Each number is 128 + 24 x the weight over its row's rms, rounded and kept within 0 to 255. Layers, rows and columns count from 0. The size above them is the row's rms in percent of the matrix's.

# layer 9 attention key, 320x320, rms 0.0592, rows 36-55, columns 256-287
size [ 88  82  83 113  92  94  96 100 108  99 101  94 103 102 100 108 115  95 104 100]
[[154 116 142 167 136 138 107 127 167 170 101 139 106  95 132 138 113 119 160 148 122 114  91 128  96 107 132 125 101 119 132 111]
 [140 125 169 145 120 112 110 124  63 194 140 121 164 140 131 136 143 107 124  98 144 132 106 127  93  98 122 128  96 120 113 135]
 [147 114 146 169 126 133 127 111  96 142 139 163 156 105 116 133  89 154 116 146  91  98 111 142 103 129 131 125 113  57 139 143]
 [108 112 158 132 162 133 157 113 115 157 140 150 135 136 148  99  94 117 143 142 139 122 117 126 101 114 174 120 142  97 135 162]
 [ 84 131 120 124 113 155 110 138 187 126 105 119  85 147 131 154 135 135 139 121 123 131 163  96 129 168 112 110 130 130  98 112]
 [102 124 124 125 117 115 119 152 155  78 113 106 114 130 133 150 143 134 133 137 163 121 142 126 117 119 136 139 116 166 117 106]
 [102 146 108 137  95 157 108 166 128 106 108 104 110 121 101 153 154 118 119 142 112 111 182 127 145 145  98 115 139 103 152 102]
 [ 94 170 115 104 105 123 105 126 140 157 126 146 115 155 154 130  75 142 115  71  91 141 119 113 129 139 154 140 116  98 117 137]
 [137  76  69 111 137 122 176 117 136 170 170 113 163 131 135 163 133 133 129 143  89 112 135 101 113 116 135 124 133 181 151 113]
 [107 130 124 141 117 145 126 147 112 107 121  61 158 170 112 124 165 133 124 120 127 125 137 111 143 135 112 135 160 146 106  83]
 [119 139 151 115 172 119  94 154 126 128 102 100 113 177 152 122 134 130  87  96 155 152 121 106 113 176 126 106 118 103 116 145]
 [124 153 129 111 127  75 146 139 118  89 112 167 141 136 119 131 119 121 114 125 195  90 109 155 136 147 183 155 107 160 147 113]
 [128 129 107 140 100 156 100 147 120 129 104 139 131 164  85 103 165 151  98 102 130 138 123 135 141 154 148 104 129  91 133 166]
 [118 156 114 125 124 137 128  99 171 132  98 115 165 130 101  90 140 152 127  75 156 129 107 129 131 136  92 148 123 131 107  96]
 [122 123 111 131 153 112 118  97 126  89 124 157 143 109 172  78  90 149 125 109 164 129 133 122 144 124 156 104  76 102 142 128]
 [173 170 164 128 108 121  75 129 113 105 153 146  84 119 101 146 152 104 111 113  79 138 136 137 141 153 141 115  71 138  90 112]
 [111 126 127 130 142 134 130 163 125 122 118 120 141 135 154 124 125 151 127 110 155 135 148 134 135 142 143 121 173 120 147  97]
 [120 165 113 164 119 151 110 122  94 166 177 125 132 153  89 119 161 137  88 108 158 146 150 122 121 169 121 141 127  73 179 181]
 [126 144 144 137 180 155 104  93 115 123 126 113 157 165 133 165 100 124 161 147 116 121 181 127 161 118 134 128 110 166 129 155]
 [127 119 164  96 132 113 144  74 162 132 103 125 150 112 120 122 163 168 124 118 156 149 126 163 119 157 113 132 115 157 121 123]]
# layer 9 attention query, 320x320, rms 0.0602, rows 37-56, columns 256-287
size [ 95  92  95  86 115  96  93 106 103 106 108 104 122 104 108 100 109 111  99 100]
[[160  79 119 129 104 186 106 151 114 166 100 161  60 163 113 148 143  89 114 149 102  99 120 159 116  88 197 109 127 131  94 132]
 [127  76  83 139 125 134 126  71  79 115 141 157  89 133 172 141 156 103  88 147 117 119 114 153 156 146  85 134 114 154 138  98]
 [153 129 143 100 120 152 126 134 103 163 115 142 102 151 144 139 137 168 115 125  80 140 117  94 116 126 101 136 100 122 157 159]
 [115 125 116 141 130 119 113 147 140 111 160  92 161 119 136 112 121 193 151 126 122 136 119 145 124 132 100 137 157 162 130 105]
 [119 158 114 138 119 101 129 142 129  89 118 126 165 107 151 114 151 123 142 129 155 125 140 132 114  65 150 131 118 105 104 142]
 [131 183 153 139 171 133 174 137 162 133 175 110 142 142 161 117 139 156 153  99 146 149 130 153 134 128 145 155 137 163 102 156]
 [121 130  94 167 144  95 133 108  70 108 112  76  88 129 152 140 136 114 118 150 114 138 108 133 144 115 123 131 130 137 113 104]
 [155 118  93 164 141 122 156 146 137 111 123 134 159 157 132 120 128 105 145  83 184  84 121 108 122 163  93 119 121 132 171 101]
 [102 165 126 140 130 104 156 125 137 115 141 128 198 113 123  93 166 146 131 127 123 120 174 148 125 137 120 138  94 125  97 150]
 [142  91 111  97 156 121 146 153 109 120 120 123 112 102 116 127 141 167 113 163 131 158 122  96 131 148  84 117 132 152 148 133]
 [122 133 104 147  94 130 134 129 134 123 111 175 143 165 138 142  94  90 110 129 143 110  69 147 143 109 179 133 129 114 121 111]
 [145 124  98  70 115 123 135 145 128 132 147 102 141 118  84 104 124 127 105 172 123 154 148 128 110 166 118 145  84  90 137 150]
 [120 140 107 133 123 130 125 108 165 129 121 147 150 110 109 110 205 160 106  77 161 131 113 139 107  97 127 131 116 125 113 115]
 [135  94  75 165 107 118 113 109 123 144 149 134 113 150 130 117 115 102 125 144 140 124 129 161 142 123 134 139 146  95 171  99]
 [183 162 116 166 108 116  89 150 100 141 111  84 162  96 121 146 162 115 131 140 120 113 141  91 129 147 128 111 128 110 160 145]
 [131 162 124 122 153 144 165 164 174 104 117 144 140 153 113 163 116 164 158 103 137 101 124 118 129 165 141 136 116 123 136 115]
 [146 113 113 150 138 123 139 107 131 140 156  84  70 133  92 143 195 166 135  94 133 131 181 124 102 153  92 138 138 141 156 132]
 [109 152 131 165 160 141  93 120 116 133 151 138 172 176 131 155 133 132 138 164 101 112 109 151 170 137 129 136 184 115 126 145]
 [131 118 186 107 108 143 132  94 140 169 124 161 140 148 150 139 138 112 106 138 140 166  77 153 133 129 157 137 114 126  89 144]
 [133 106 132 130  70 123  79 110 115 109 123  94 160  68 141  45 120 153 128 170 122 158 155 154 130 140 118 138 111 121 179 147]]